From a checkpoint of a small transformer trained on Wikipedia.
Training: a variant of SOAP for these matrices, 907M tokens, 6919 steps.
Each number is 128 + 24 x the weight over its row's rms, rounded and kept within 0 to 255. Layers, rows and columns count from 0. Numbers have three digits each. The size before them is the row's rms in percent of the matrix's.

# o: layer 2 attention output (transposed), 320x320, rms 0.0427, rows 4-95, columns 0-31
# v: layer 2 attention value, 320x320, rms 0.0472, rows 5-95, columns 0-31
# q: layer 2 attention query, 320x320, rms 0.0603, rows 32-120, columns 0-31
# k: layer 2 attention key, 320x320, rms 0.0592, rows 32-119, columns 0-31
o4 087:128145147167158133085138125126126168116105140142130122164102136103119115122102061154117187154120
v5 070:141127111149133112109175123155129122170118089133167115099154117147127120127096134110146168141130
o5 082:132105127100156167152106087119103093147149129113169111118140140080111167104135165155120100131129
v6 080:126127108120109081108116117127135155142136159143107138141124098120101138147133146157132181124117
o6 087:108112144114124122126153094147129123101148079136095112126116102128118105127156154117141141159151
v7 075:122082137153109102165139095113109133089131119099111123157103159091098115145140125165098098140085
o7 094:129156135118147125134131135121136111077097110125151118086107122116120115135146085153145150112143
v8 065:117117100141098094117123111141107124136083084179151152120129136097160156113090129119138150140141
o8 079:103167124135151137115143126147114150176109173138144124131137118150142173121139110167184093122152
v9 074:152163167117136126108147126143139162141103162128077083151143162086168136165146135120142123180141
o9 081:133134114124182099098087154133171159081085143172106130142128115079097132152171122147124140097127
v10 074:165140127102135125095153133108144138126138143095098133094110110122163106117145132120130157113139
o10 092:148131101138121122130161116140144098140115177158145107149149145176139143114116147101149089136134
v11 071:078126137160109141124159112140141137178157134135147147164139186124134102133126139094132126139099
o11 084:134121102110168116166117085118112148101094128109156165110092138093159157093145076133118141101166
v12 077:162128134187095083111127139162133143177112100103186095150157155165155140147118126139109103127161
o12 081:149112152144108124110093145145137158136131141096152126145149127124103116126154145137148143147103
v13 084:093161125131137122118180113118133127117126078083157136114093087125151097083111105117098159120109
o13 102:128136106115146162094116130110128110136140143152174151182144124112171129130089168147126126098105
v14 075:137166153117175095132083105144154127101103113121145161157148112105154138136096123122134109135106
o14 086:077120110115155098060158133078139124090130095120132143105085137141115123103121115113157094170111
v15 076:171157117131117108102125110109125107119113117101136110133150107118152118112118119139075103128126
o15 092:137118146128124130105130108104162154132115102172151098070133129150184105080095125114174119103155
v16 077:118126156125113159093116108157121127121104139159144130090114093096224097121113090141085103121153
o16 081:137153134124168097148096112140157159133124125068131103140156117092128137125099101157115118166083
v17 071:127134139117098152129149141116129151109148125137129153137157168093078130144136138117126098133073
o17 084:125134161158130087129095113092126122124159108173120129173104142150127094156139110124103115097135
v18 078:123121117152129163165104135106093101126122089159149124143155100127168148100137142088097143116120
o18 087:058121149160122142151094103121165139119151118118160150110149144132120138127155113132137138129135
v19 075:131142112113129124136104109098154152130166084160092135093109126083137136094137068144147141187146
o19 091:179147125125140149111164113113115135139139179076091088188129127176149145165134185098144184123124
v20 074:065116185097108156138151125102147117122161118144139132125161146081136102153120140135115126130085
o20 088:204090104148130143163107133175125115146126152118118125135122142147098102141118104131172148127167
v21 076:116156120113141135127151133145118156064137108153159102156140137138193146122146172133078136131197
o21 086:108093106112163118094115143125123154114122123140150180126140117100104101107150072116145141119119
v22 066:127172113104112139143142130129121174104101151169115153076139160082142118132131079150167081179106
o22 080:180165122133145144080151130152127118121108102152087120135093129103123110152147114132136197129116
v23 075:135114109176127127108141132098113109160137135186092135129157143123107108136126143120094104116136
o23 084:174110152121084123147118095174120151130083118109109102126129149146104148148110135154080130131118
v24 071:122153131120124188137164128144111143058140102126097128131084137120109093169137111195184094124135
o24 090:070132119091144116108126122114129125099136115142141094139137145125136183122133082154136095147123
v25 077:179124135122154113138107092154139124108106084120165105154144124130139155111107145129112126149125
o25 086:126132136131174126150123133133119140101144133108133124109136155186198166120126136078121149116105
v26 085:125161141150146102137116126132092104109137173114127146114127121155097137129149137106102148097153
o26 104:098141157136103119139064137139153163094115118129126140125124119120124093110108071110076092162113
v27 068:076101108093087129098126115159109139119152103127112154117141138142129095106140135068191079160087
o27 079:149102114167157142147171124118133127150114149138116114089112104164162090099096120126158147089119
v28 074:094149117088089118166155112107139144100129117123129149144105082157113126112117103138159146139149
o28 086:178129092088161155115151136129096111127105138123160096133124116132129118119137145119148151119149
v29 082:110160148118130095084148129124121105172124086116195132140168131115139133130140136139089065107130
o29 097:113127101143173139130134146108121123134117129078141133157136123103123150103106113139149104116059
v30 078:108156124117130177126093188088108098134124136129126128079147098125131094119139140112166144156123
o30 091:127122192141100129092120105155143132166131132111099113160166116134152140146136156137115118169121
v31 070:136122137167098142140088162110124126179101162156165091147165109112097081127136136101117173128120
o31 087:067115165146118108092127122095143120119150116165110141124136136089141126130147122125105137139103
q32 105:157115117111119117111123111125098108091125119068166117127144141115166128106093137135122096119121
k32 117:110139126134174172150158156125122145182164109129144159128124146137143153119109130125109122123113
q33 099:123120139115092121106113078155116124111107110163168139129142112079116124152100113115137076159117
k33 109:172130101128117160152088119097169150134149074127084109157126128095121161156111119167124151098130
q34 095:106114112116139142091156136094096132161120130125129115156084118134137142080144085150156195161135
k34 110:121123140111110120175109170113134123136117099196123115093118141140126161124144104117146132141123
q35 103:120115122127118121146131119129124124098106138106161094127125117114105112119125147100140130103160
k35 113:186133137124160085122107153161116088151071133167111108144127067124081138123122137126132131119167
q36 101:130190125109141128111116117150117129124164169131103141122123150109127144102167128124158119106117
k36 115:087116153142073160131114167132127126178131159109126119143117125144118105135101153140149168128125
q37 100:114167109143115163090098140112104135132091125113118166089104124095159102112109102146140116112113
k37 116:110148096134161107139088112138124140139105144136136120171117103116100096072130125144106102144106
q38 104:118093138095137153199113096157146132110127097132112106151145150112138118060112127146142105130124
k38 110:167105139156132098113170099120148133107104087187064137125112102118164120118150140152121142133085
q39 107:095089119160135142096104102141135133117132101169126133195123116145114153136111170100128145109114
k39 117:126143119103132122112144134105134105106108103136123104141123135111126145113151069131120113131119
q40 104:132123141107112123100139134185141177130130089146120110090106159175111134125125095108075112113112
k40 118:124103120149114106132118138131122093158174142112147139130180159045147133136112140080153134149136
q41 110:145049118114106170160139129120123120121135098099192122180150157146135101160096130093135122122119
k41 117:131112081120172111117111120145104147117099105105152151093131112114151139149145093171142122088170
q42 103:158138123162081104099128126089111173136131119098119146124170136110163087155158129146119145119143
k42 109:104139140099139176142102095139158091102134075140158129107110164129121165129164114123172110102097
q43 098:130105132149137090137129136135143111143137131109139144145075104192135077128146142137153126130134
k43 111:126106119144119113113150098122117139111075081132105143105134118126107151113117096099127133157119
q44 107:096152162168105155139102133092097150138156122098133121092101121088152108117149096124118126087151
k44 117:119095145140104127111105146130144118125076165145140131136146172132124154139120107133122140138141
q45 096:141127124109127105116135114156093141171127128141091147147140138114149156176154103122110063147153
k45 115:148101109171131174144158145175122115094147100119160183105125136111138151110100103097117144139124
q46 101:133138073111128147123137114128144099127120141104173134157161126132129086154092148122191137123113
k46 112:178104115132121099168154163128167151123120141116082136162132137096112102160157119117145096136132
q47 104:098113113161099136129132100146150121122131132151109148121106125122075160150174120115142136129135
k47 117:107101146108107106111187159123143116138142125118131146140142111119135119132108119154093090141100
q48 102:093105173108143121168142152130140113127105099104130119178182151162123094135096131142096116094125
k48 109:140095092082134107119099123152120108148109116150177181059116124123152120116122131124143107124160
q49 107:146138138119113161100091158167180123110129124122111153104157160141105108129112105142114066100108
k49 124:117079116109124113116138133114101114133118116166136153147133122105123101149176147090142165111109
q50 105:138145151125142128181126180090147152119175107153123143153123093124118148171124099079166171093176
k50 114:147126122148155120087108139117103149123128123097150125140086118130141154099122138158145094125123
q51 096:118116123136158127161145141152102127133129132123126116140141150120137119133169164102107077104149
k51 110:119122126121104087102090150162067151159132150153117143137107135112110143147115125139130121106135
q52 104:109127138154141113173134167104089149142123128144137152103132154116116090140124136130127146129082
k52 113:130130167135117076115132170182114119191149146150118131127126187119133144092164129100107102110156
q53 102:134127123173159135106155090064101120124131113096076144107143126123157153155142122096096095147145
k53 114:140142141081135130143122111176186135128117114133123111112116133154103100117127140116146090111111
q54 098:138106141137092113104166088139119128090145126118123148103161128108181170120140137134135089128148
k54 109:126152134126117126131107133111143136134106136120186133176164085151104159136151116104147077173105
q55 103:086094115120144113113125114170084134132167122167169144134147120127101137120121094155108098047151
k55 111:152095156113128172146145141126154124132097106150107131101153140072134141140133134082130114104123
q56 102:127131150097100122126114092153128173098127129077084143105123154151119106128122114128086134110104
k56 116:079161159110151113174092131130133160154089137143187129157133144139136070103117139147146161103120
q57 108:121117105148169115136111121146149161119162092138132090139139151137140141117116154158134114147097
k57 117:153117152102154099110173146189103119188127138120154107132177151093121131146124164129118101103108
q58 100:112112093127129105112169122178107145147148105116130115119140135142095141157133153175119144132143
k58 110:152127126138123099161070116117149095129148130141148122161109165150179124134158138077120151106116
q59 097:163154128130144109133145100110127145107131119098101140105127121156138119127115113124119152127155
k59 110:119126114107164156153123143118154094171086069158114149113154135111138115130124115143142096157104
q60 099:146143102058100130148145153122139132125117127145120150129094156143110095136185158162123171134158
k60 108:068094090149094108135143084129148094178122125118128129144140140113109123158119114140097114120165
q61 103:151145137141116155125183114104152083138078137140086125170134119173115124075075133147147116169075
k61 112:077153130133132145121129167130162124174162129102120120120125083117171107147138118098097129157096
q62 103:139126119134083143127130128116130137113107113114086081126109104082138141164105101104163139147128
k62 111:147124121119124081148140156152166111106163142117136132103172122113102106125177123093091126128061
q63 097:154104125126082146180166118098124133119127114137120088151127163169145108154126125141113152111147
k63 109:137141136130140124086154128121130142100124111140101154137112132114116156137158132104134125107142
v32 105:135115126118156173151109116128139143116128135167119126097117143110167159109124127167190120118098
o32 103:156127114099160181111122132155134118095109158105172145118117105169113104135115153080114103129126
v33 087:130119160119165121159116122091149126116138080128122135137111114151081147128136139136162124125148
o33 099:133130134160076119117118138104131154087090108132099087109099107163179124097102111101114123125166
v34 097:138096132108116112115095132122129120085086155136142122108102124122117126109145116123130149142107
o34 099:130122128112138148145123131094138116135110112116143144148134143116121138150150148113144142130136
v35 100:067161101109126133078155099126121139056125152089152138101102077093125115134125131116078092113183
o35 103:167083127137108144137110106179126143117157130134105129152149159119164117121140103107120107124136
v36 099:136114156105097150128124118133161114151112105110145137137078090116160128141148120104159111104124
o36 100:117106133130099111110120144104166110121110161132125135116102140100144122135099141173121113136142
v37 104:112129194162095120123132095154152148105115179125118131170136122105150143094169092101153135109151
o37 103:124115116118117154106081118141147137134160117171160146116153102117143127133113127129099157103150
v38 093:094142117127113134114131139132159082073141124096161132136099089118150184123147117093118168136099
o38 099:097115134126168137132135124118132140095159125158150146136156172081152092095129093131123105126114
v39 098:139116130132148088116134124102119131097113113112123151181159103133164133110115149165106102125108
o39 097:142107128104126151141145147143123140183132123116136164167125124147138141140100148107098104146103
v40 095:081153146150116112092102120155134149124136154122111117124129115103160104144139111114109091114141
o40 097:128102133161128106121168100104098137087126185131166125108144161085099107125156111162152165104141
v41 108:131138141182090151117117107154144124154104147114111116095092150112143161103095133151156121137123
o41 109:154133093100134164111167090098110108099112142119133127142183117116110139106138141141158105146109
v42 103:069094104118135136104130091139141127185120125137159162153135134139158139148134143115161092118112
o42 100:102166111128151135148154144140144141120137162127159132119125133125135121150098118145136106141104
v43 095:157125105117081157144132124073154137126094097063133159124119124166140131091151133146130174129142
o43 100:138124123164121147102082113115186149161126153132112088114156105090161097112116162131127127124166
v44 093:124129148150124154136124161113122154157128121117123156138111129106102151118138166165111177077143
o44 099:110143130137119134143173161108144117067094102095036153108108129132179099150148172139168114120135
v45 097:133124135104139226131097114137142093131133135126099153103122121126120143133127109117175131155142
o45 099:116084115162143098111126104127089110104127127122111100157128110132096129134115169135089126085134
v46 100:120143141134140161146107148155138083111156120095166080115110083127126144101147113103145117111062
o46 098:153148174099102105115100106111093143126098086116092108144164118148098111122134112087132145099130
v47 100:124088120135123129127138137121130134119130109183139152095114113068125159163145146124081104149123
o47 099:122149121107123110159166143106186103172136140119159149154130104090132137112171176158114097142135
v48 093:137138142108150162141141159091131114121103180138133161127127155130127101119105085115126117124132
o48 104:094108124139145151194144112149140128117147123152158118104156142088127088165094147102140128111121
v49 101:134135087164137148146116123150094145127126128114172108114107102124100157119142176176125120100103
o49 105:140143140108138132134122142120079117174117134122130144104146153126076117124132127146166161133134
v50 099:123129148137111160117149151154169172141176106138135149144092137113107123132125103145106126093092
o50 099:123094115117156130147096137123150137072111133130106174101146115129136133108176144133137145159144
v51 100:118120137093124140128151076179114095129102152163157152116141112077147138109120148139162140121130
o51 101:144110131198174136103108132098082154105118137106145078130136124135154111162141105123139145104158
v52 096:132139103146127143145121101122174106139136159157166114139137131139092116123154144125142161121098
o52 100:102113130142148127114130111133155077119140167120086153134140113122110113142130127137172134156148
v53 105:091112140126087168081135138110136161109135136140108133176113148155145154139154087094120113137132
o53 104:115130093133138118124109134173106175128119092164161169138138125069099147117130132106150114111126
v54 097:145149158113130097106157089079124126120089119104128120157147130158137124101133120131125133129160
o54 101:098130177149117154106079159147125147123133098154119114087115113135133141111145107128149145180153
v55 096:140125139137154179067150101129146117139122127141140158184103132087139142137185151107172137151098
o55 099:161082122144132117142137122149136122075124118089153136174170132136071122151122132114122122144138
v56 092:128152109116117127127127159165124154136125112084139108104129139110149111090142149146158136125171
o56 095:108100114128147186124145154088118130143138150134115120158137131185146115152103125167156109113090
v57 088:123138127161126136109133118152152108111086115151115144090152112119129137125120138194122146114153
o57 101:137077137147126122119142068044114113129109112138137110118147150138156083151112168101127092138098
v58 096:138142126159125133150148122167113157139157140097128085161135150161125140137134142157136126117122
o58 097:110153106108152108145129152136144142103130095107120157162128118160142153091153136136087100087148
v59 090:133156109142136177113170109143106138149112104132114090108094084109166117076097131099158071112126
o59 093:139137105147171137113080155095075105140118153157085095157159154144149129143119121138140112164121
v60 101:136165147126145106143094142137118144121143168171146156144133117114107111130119165127099135143130
o60 100:112125155113141136181158157133089126070155162103133099072121152155176147138137150103154155090137
v61 096:135092132142110127111134114086088103086146149169112107162133139118107099127131100129106184137082
o61 103:157132130105147097158153108189127105116102119131114144126072101143142158106141102100142111129127
v62 097:094119137098110121125146137160167111125141127094142114131098106141114105079154106127104097110103
o62 102:112073119132138144103136120088140161086104111149120127099105137109126151144153118147144089143138
v63 092:152145135167100107089143103150140129180089145146134129136118099099112125147133136141115139130188
o63 096:120126134116110157120114151106123142140153118107145147117123127122076163186120111110143132095120
q64 095:120174149136107135097172119144136148127115112148130169165084140174123103152103142144136139094132
k64 083:168111108119117121164127150145131109166128130127162103117133135135120145116128080118117129148085
q65 097:136109165138116150110123083100067114217095180140124133120144117139067112130144083113129123125113
k65 085:088177099143147141095139117165170131110116111116140124138133123138143141131127179130142129132172
q66 102:123126095116140115088141116160134088105136102147107126170125132129138130151093099130180122136210
k66 085:124130151155158159192134128114125143140130160125165157137155059199105142106137111163128125144106
q67 102:139090133131095106134134112127134099149131112071124168112121163099168154126118093115148121122129
k67 083:119121129144115132098124148146169123146113174154149103119092119125151090124161142132146120120130
q68 107:147139119118082118141125132110109145137129124150106127194138151121121145106089099149152078139092
k68 090:101156141111165142091120119109099117112091137144162106103125144128082153149143141088132130086133
q69 093:135130173098118117151110095065117115158122137095121158154101121129163161160116083078111122123114
k69 089:132153102198141112087106140131138130173131080117149136146089140103144138132140132167124099115158
q70 097:124156102125142134069140157098157094139136159094136135099167115108141125142160112133122133121099
k70 083:153168150062124119122154110114113159129123108144123108117100131140089093106102148115175114125071
q71 103:090136149157187067120128124079107154170088118124156152151129100136150123100088088107125136143122
k71 087:100157161139123096115107169166117141084134118172144098111055122123103116113109135150106129103158
q72 104:164126098140110153127167120138150122136125140090167139150094134133150151134124099082141124168173
k72 090:164091126082116142160101125072098121146105148161104101079114122088079120129122120142127136111094
q73 097:114148114106133114160148144121097078166114151127140132084074124096123133177114158091106152111114
k73 093:097096130171107158122125127162101161143126090132134109121168113151114092118133130115153129097107
q74 099:077105157134137139154128125122168150093136124188135130104140146138122099165136131105147111149099
k74 088:110140116159097122095138136130109147179115122112138091117143111117111139116161138148178132140132
q75 092:134150169082106141150118131173095138161106130133155164126127148119165152100073164087090110135154
k75 084:106127074142138103141115103105172122130150130153107093155114124118118134141150126157130134116120
q76 097:117142126107184163106109152159129122090094136122188118151128116106102145134093133141172168124133
k76 086:151112108176102148113140166136116143131119160133058140115109158118133109110140147130099118149099
q77 099:134145122089128178122126114198132102123111100096109126113100155135140101113157134139138129123095
k77 087:134133125124103156131158128141125146119134172129134098088150127121110130088107136112121103175142
q78 107:111136105149145137136151079133109075176093140111146146119121169098126150115125129087140109132115
k78 086:160135131140136130177146150111120143126131155105102087121147134149126140136129175119135149119131
q79 100:119125161149145124143108102126150121125083135139152156130121142094135119164157111105084126148116
k79 088:157127080150159110077129127114113145114138116117105110139096096130129134115124122135168128098149
q80 102:124080112100145130107150131109100136151131138144148123126109108128115167158127070094122100154119
k80 085:126125167172150143172150136163146139139098158126126116135179136125116091105120144109126172134089
q81 104:143195112116108160089132093086167156163163093073129121087152123131074143182079118163134133146162
k81 092:133072145143180104122118137124134122142112124166151144102134117132152145139146141118144102137080
q82 095:109143123090098121091140158146156128164149184174160116131128130131137124080167124125092125139144
k82 084:154111151099108121157137159118119159120086095146110130123107112126092093159097134108114149090103
q83 094:127129179105135156121142166122093118155145116114138100151146112131150164095121135081137154145156
k83 083:162147127163134125102126101153161103107121127168117134108138183132139105183154136123142139124116
q84 092:136144114119089118140094135153104120086109120151095088115131143097112156181117071140124063152097
k84 079:169143161137128085125128147122143129115093159106154193129113115152141146107117151103133151108126
q85 097:086117137088134092130085124123158132128096116146119092104137115182088108108119121087127160133122
k85 083:125134201138136177144113136144115136120158124151139099141160148103126149138073115137173106120093
q86 099:101146151130181136145108103109123123175181157153154129140120125156072145096115134166085116152154
k86 082:183099108126080160111149127144123158112095112119128101128131131075157135180171114129149099124111
q87 100:148155097167128137129172109113106122144154117145087128116101115126146141132131149127138149083083
k87 087:114129146091149095178121089124131111114073127095161128125135135153145094140123118103091161142145
q88 105:154145121172163105125092170124129131129129114096142054103111138100116124130154137151105083170093
k88 085:140103121172097089142166103117101142105138095130072148135099093126120149141144130106104100085138
q89 096:117138116117138078114131133144143086157152134178075161107084120085103079124119122110110121159160
k89 085:131133082142088173121131133078121154076146126136139153149094120141098129120172131122118109135107
q90 106:112120093161126141055092112122142148134119152129090134167133166102155134079115115119100061105137
k90 091:127114147107092095155149150139167132111132132132135151093138103163102075130068100163157125162119
q91 106:164093091133159095105142128125099122152150130089146104137136093167156097154143090135095107128116
k91 086:140181127102144091136105135098117134128102133158099183108127119119125155194117158143104117128163
q92 099:169132090116124120134136115129178155160147144085132106145130088148154186121122125088111161139069
k92 088:155081143116117126122137116093135080104107122149162138201094134103128106093113130114128095144159
q93 101:141113182179136151088183137102137151104113162145115101101153121171138152126099118094097110168158
k93 089:115117133069151163158094112139131151139167090116109160111124131094146070165137166109158135093140
q94 096:148135122131112114130132126081112120127130110135101147154134132145121162146142164161132088153168
k94 085:126085198142144165134119109194146189130101142191140143139175104119087110148097121099103160130107
q95 109:123130100125140114175107145113107123126068135115177176077128097171128143142115101170121155120140
k95 092:152118168138142139124163131152139160147152131139087097108130141075099108103164144144137123131143
v64 077:145108169123101118086131110146151149104109101128075155108150155171153168146127117113101121163141
o64 094:096142136148116115136133124150148153096087143148124123140162163131098130136163113160124164143099
v65 084:163167105161115147138158151118167120119058092047125145132101110142130135112114097117150130142155
o65 090:119126112094144088128133114105115137076136121124144171083158117141132141126148155069116129131072
v66 080:092134151121151142126095137080082124108137171058082142142154133121126098139112133103148122168121
o66 091:167129114152091149156155136148158123123136129128119082147111108156163143122139124139172084103103
v67 075:155162128076124151117113121113106090130148125142143132132151130163137141126163130129112195103141
o67 086:158126139118145159141129094182115147132154152143106142115110154107142132128148151146120135123142
v68 080:132116127169161104145136140118121081120137134129137090136127121131160114118179138120095142088129
o68 101:094139120082072188093074137108145166125134101156114181139065160141161095105108131112116099148136
v69 074:101136118095128159126123167069138131147120133095101087164151161131129119134124161149134125153131
o69 085:149097114176062141113142140147098135130117110118114122137161107186175107161168159095159169105154
v70 082:111154109102083161142128100147107168147099109130089114090161148109098113158134161177208083169128
o70 088:106088133145119086114105111122116139168104109154117126111114144126155151103132106184069147125140
v71 077:151140104100114057152147132124074156118109100159134109140092132091106172148122097173132137124167
o71 096:167112131115128141128171111182160115100080121120108136131129129146162135130144126126119129096084
v72 082:108125121098101122127136120101131188085134083088131155104170144130145162148134097166140138119165
o72 093:130103149170151069173170128111124115135167139096153122119120147137124121147140064138149105102097
v73 082:117162144106096130094125136180147137132139151157113117115161137143137145169115091177136095154142
o73 094:130125108108159119119108140085084106093119127131151126156125108122080136122118164094112129071102
v74 069:113127131108130161138113166089170087155145139145153087138084125127137147128117114162140127141105
o74 084:175154097157113118116117103104138152129118113121119154088112098104168115113162139094106105162137
v75 093:137107118125143152155100141153150108106124158140146090111151139103146102137139120192180105162133
o75 110:129166117123164123131097111089091110107130108138113101160134122166126136096111158117080172093166
v76 080:170084137124145138117124138146139096145109134165079129135139124127141146115103154095123151116139
o76 089:132114139126121143121138130118113122174136138129170110122116095170174145147083145146172148067130
v77 081:149192131135129124112134182102141167138137125084110114124108112153136117138123153113100156124130
o77 100:131142123127073156129103154166109100178142101149113127115130117098118137089147091128120135125142
v78 087:116151114156112102107117111107142129141111087159141164135086146140118104129104098139105124155104
o78 098:095123155125144173147121138120116144139165125114161072070139153135120163136146122099127110167138
v79 076:122125117164140092167146117107129150148120098162129133129130073101111128149110177101167159109148
o79 090:123127125076091149089150139096116114098154114146090129113127142102152113141124148128156105142135
v80 074:091130129127122109136147116132100134122117148139146145098162132093129140159146149100150111107145
o80 092:105150131162169104132144108138133103129135136109084114186126106148134125130112145132122057126106
v81 081:138086097122126124090176117164128108128151085122134128150124118086186113130113147128151109127137
o81 093:128092149122159118114121121081125132166137108157123145138127137138073103115142157142121104139212
v82 066:155139148147188155123119181127108095098124098096119129065103144125147148144118176136148152122195
o82 080:114105116126079158111142149114105115127166133146134154108125160169112116143144145107157101092080
v83 076:154148105126142107117133182132101123094117128174103137119121180129085107179128100116130134136119
o83 092:161130136139128145118120118150121143107110136069107098133143108132130122162124127153162146130103
v84 079:136143140168101127132110144107116124123157123123119143141150135136153104105137140131120110124143
o84 089:165149119118154114151112109107171100091118161162105141111112128121151127154100148095097113136139
v85 074:123161135184111158171113113149137146108147112098141106102119139159132102107085137115150176176127
o85 088:126101140100109106142127112107088119149146099176116140124112127133137124103121095106071113151079
v86 073:083130166088170126147132118134157123153106167126085109124136188104113141144109139090169167128093
o86 093:133142115096174160166136131104128153108178130122143148144131125121145144159121170105116151114170
v87 075:131107144132124100125117092121147141126114121130117153107123117118136093148118130091123116134113
o87 089:095122140117120108097108131129103124158093105081083120148121131078103143128146136120146164130123
v88 080:120113099131078139143127168133118115137113158152117135140096100148107148127135103118114130091152
o88 099:172137173146093152149136099101084118140110136109130121152142112137107171145151132146104138127087
v89 076:152163128091154112137122122130124140094168171103123106154134121062154127148129145146104100107120
o89 091:172126131117146130080155141152176082120122110147113163131112166143077147113123125079161144151191
v90 084:162102156135092158127111085134096133155160134104111144160205119155135143163113138158170157142141
o90 101:124132116115142140147092133106072133093116101157165129138102140101115126107117099126115159101142
v91 072:122120094147113097127106099138136156154138142126147120143181130116110128144149171144114154116092
o91 087:138130141154157120144136150097101135139134156073131109158137105160106121100091120104136121151152
v92 076:103116163156173132147114139115125149117131144159092146124118091143122155112155115165085149152103
o92 086:130162131100101096176178102081123127138171168108155160153167135134168140119159137130136101042121
v93 088:117126139173141166133104133162188125135142149058117078097103120086118120125137137165132174095148
o93 089:119122133149156150130136114096101115098142109166117177120136119123135156128136154092162161115145
v94 076:124062101134139104098143139117089163182147139164134137136103134125078100169164135138098122150107
o94 095:117138138157114124110102116095149121118106146144133129167098141140117109110102141143144131138149
v95 077:143092129158104145121119127119118125119186145094118164146158172126123132114061116136127125104143
o95 094:118152115154159066119067133119155146129114064161075134142115126121123146118136127152129128126167
q96 107:103141117125143158147135146113171131145155136084132119105129110131129109154104126134141197110107
k96 111:122146151105087125102103083148144101127124143116140130149188114097126109161165149138113094088107
q97 101:172099109146105128156145117145116112112195119093132130142103135132113128108155157121109146128170
k97 109:115137095114152137136094141142130135187117116135102122131162112130132105127116159102157163146120
q98 101:160108096159131141144152114138118115103160138114142143128089160140140092124135129164137162143124
k98 120:139144161154105158128141062118113163173124110112095129119135146158122162150156101120171139101117
q99 099:150090141139096136115096126193118147119148112124123119123108138137104093102123138130111156106146
k99 112:112081119088095120096165164156131131130102127116141148192149139097119108127084113117107135140128
q100 096:123149124097132120095167145112133139115115123109113158174063102109141143095107148145109137126164
k100 112:159147111113145141151106115151126107127133091159126124144138118161144164146128127158148097118099
q101 100:082157141121145156100094118165089124156161121126128104121164085136164134121106128127131111119108
k101 108:115131148131124121143113127106127162107148160134124166156118109164144126157101151146129119108158
q102 106:127133073105149137138108135144133144116098129117090154176105137099159105104126156118095146115167
k102 112:134143110145170086125164115127143183139132109084118133146121132152121113136165145151115100114115
q103 101:186135128105099092154115126140110121176136123116177125142063140100120098146121129116146114172115
k103 107:095102147125132163138107144140139126147104123140106121100129146177171093128127151149105136127108
q104 094:115123166088112144123138127134112148128160147152094101098126138140081125151143149107144116144108
k104 106:159126120124119116172126153115131111134098077165155120123176140058193109118091129142097153141088
q105 093:132137148090152114148117155120090146142129177141140141135146089097161114142116100118147159121118
k105 105:132136106111117133124139085158130145125109126123150108118125096132146085107115112126120158121156
q106 102:109069115137141132102132099131144087093115153123161096151132136135132154124155129128138112139089
k106 117:129173124169123184111128139085127150133132079157132179150125125143165156124150156113119127107157
q107 094:135137148154143143137105098142097128106131128136122101122116101181129113119119175094121120117143
k107 110:099088160129123098080129140145156120096130107125140151137110158133147086129124109098123137155098
q108 099:098106131099123117152168155199105126094121122151165141148134120139065069149142133112112146121113
k108 104:105142198198128133132120110111087126120112122092112094110116152135119136147088173145114122147151
q109 106:117157095156141154153127077068146135156153152117124113103093110120178099173127171114099123113132
k109 116:089141124109099141103069134173121143130158116170109142124133133178118140113150112083112112107127
q110 098:148138118130134100160166144112150163135156160173110123161165133121118114146151139138108165107171
k110 109:117120135110125134154134128134137155126128106094123112124139128133115154112166109115130135136144
q111 103:155158102121134145106170146124151151127134120129113120128152118143117123132093122129104134084147
k111 114:150122125150131117173152129145139119128115126133143103145145123143136054134154083166120092157156
q112 096:107106114114134111142200123149140116126125120094126142135151132069142106114179156159135116095105
k112 108:118120152158111132119078127128172072150119093115155113133123128189165155135158106111140135137132
q113 100:122156139101166132181112112102116123099105140161148111127131088104130150113146125103155080126143
k113 111:131088138114141127119085136158151146116183120153164140149138129112159126139107141139087084127125
q114 100:144125111155127140127151108157137124131114097092157133110080156119120124113125156179154074094097
k114 121:138120154112091119150110135151123133134102160142122110130172150116065143120114119098126141068137
q115 101:112110116092093157145140124153098129144125117136128126167081138117154101151127167148129166119150
k115 113:117106128126111118105110167160109135137112125150143110153156142162126141120099107142156136144164
q116 096:109131096091188086129168134133119111113086177113153147128134106127127052139139164112112168126086
k116 118:126139155147087141140126068120133166126137133099133120109139131131129170100131124180130154140168
q117 096:128144159130132171138126104135112101137130142180076154112130140152139149094115126094146166139099
k117 117:152121110115145122087165109170154118121139189160100111112136159109108151115112102086137140130141
q118 097:138132155107124080132144166133095119128130136139096134133113175127099127108099149134088118126088
k118 112:107099119146113161092092121125117134175074142090164113140153115106159131104134116160154159132166
q119 105:181159113098076119100141120092157137121110115105123126159134087145125188171161113183106135087125
k119 114:125097105125118134158134167152134075149148088148157139156101139093126141108126118135131158140110
q120 094:148162143113125144134163116140150125178142131097141114124139134100104153147114099118110153157111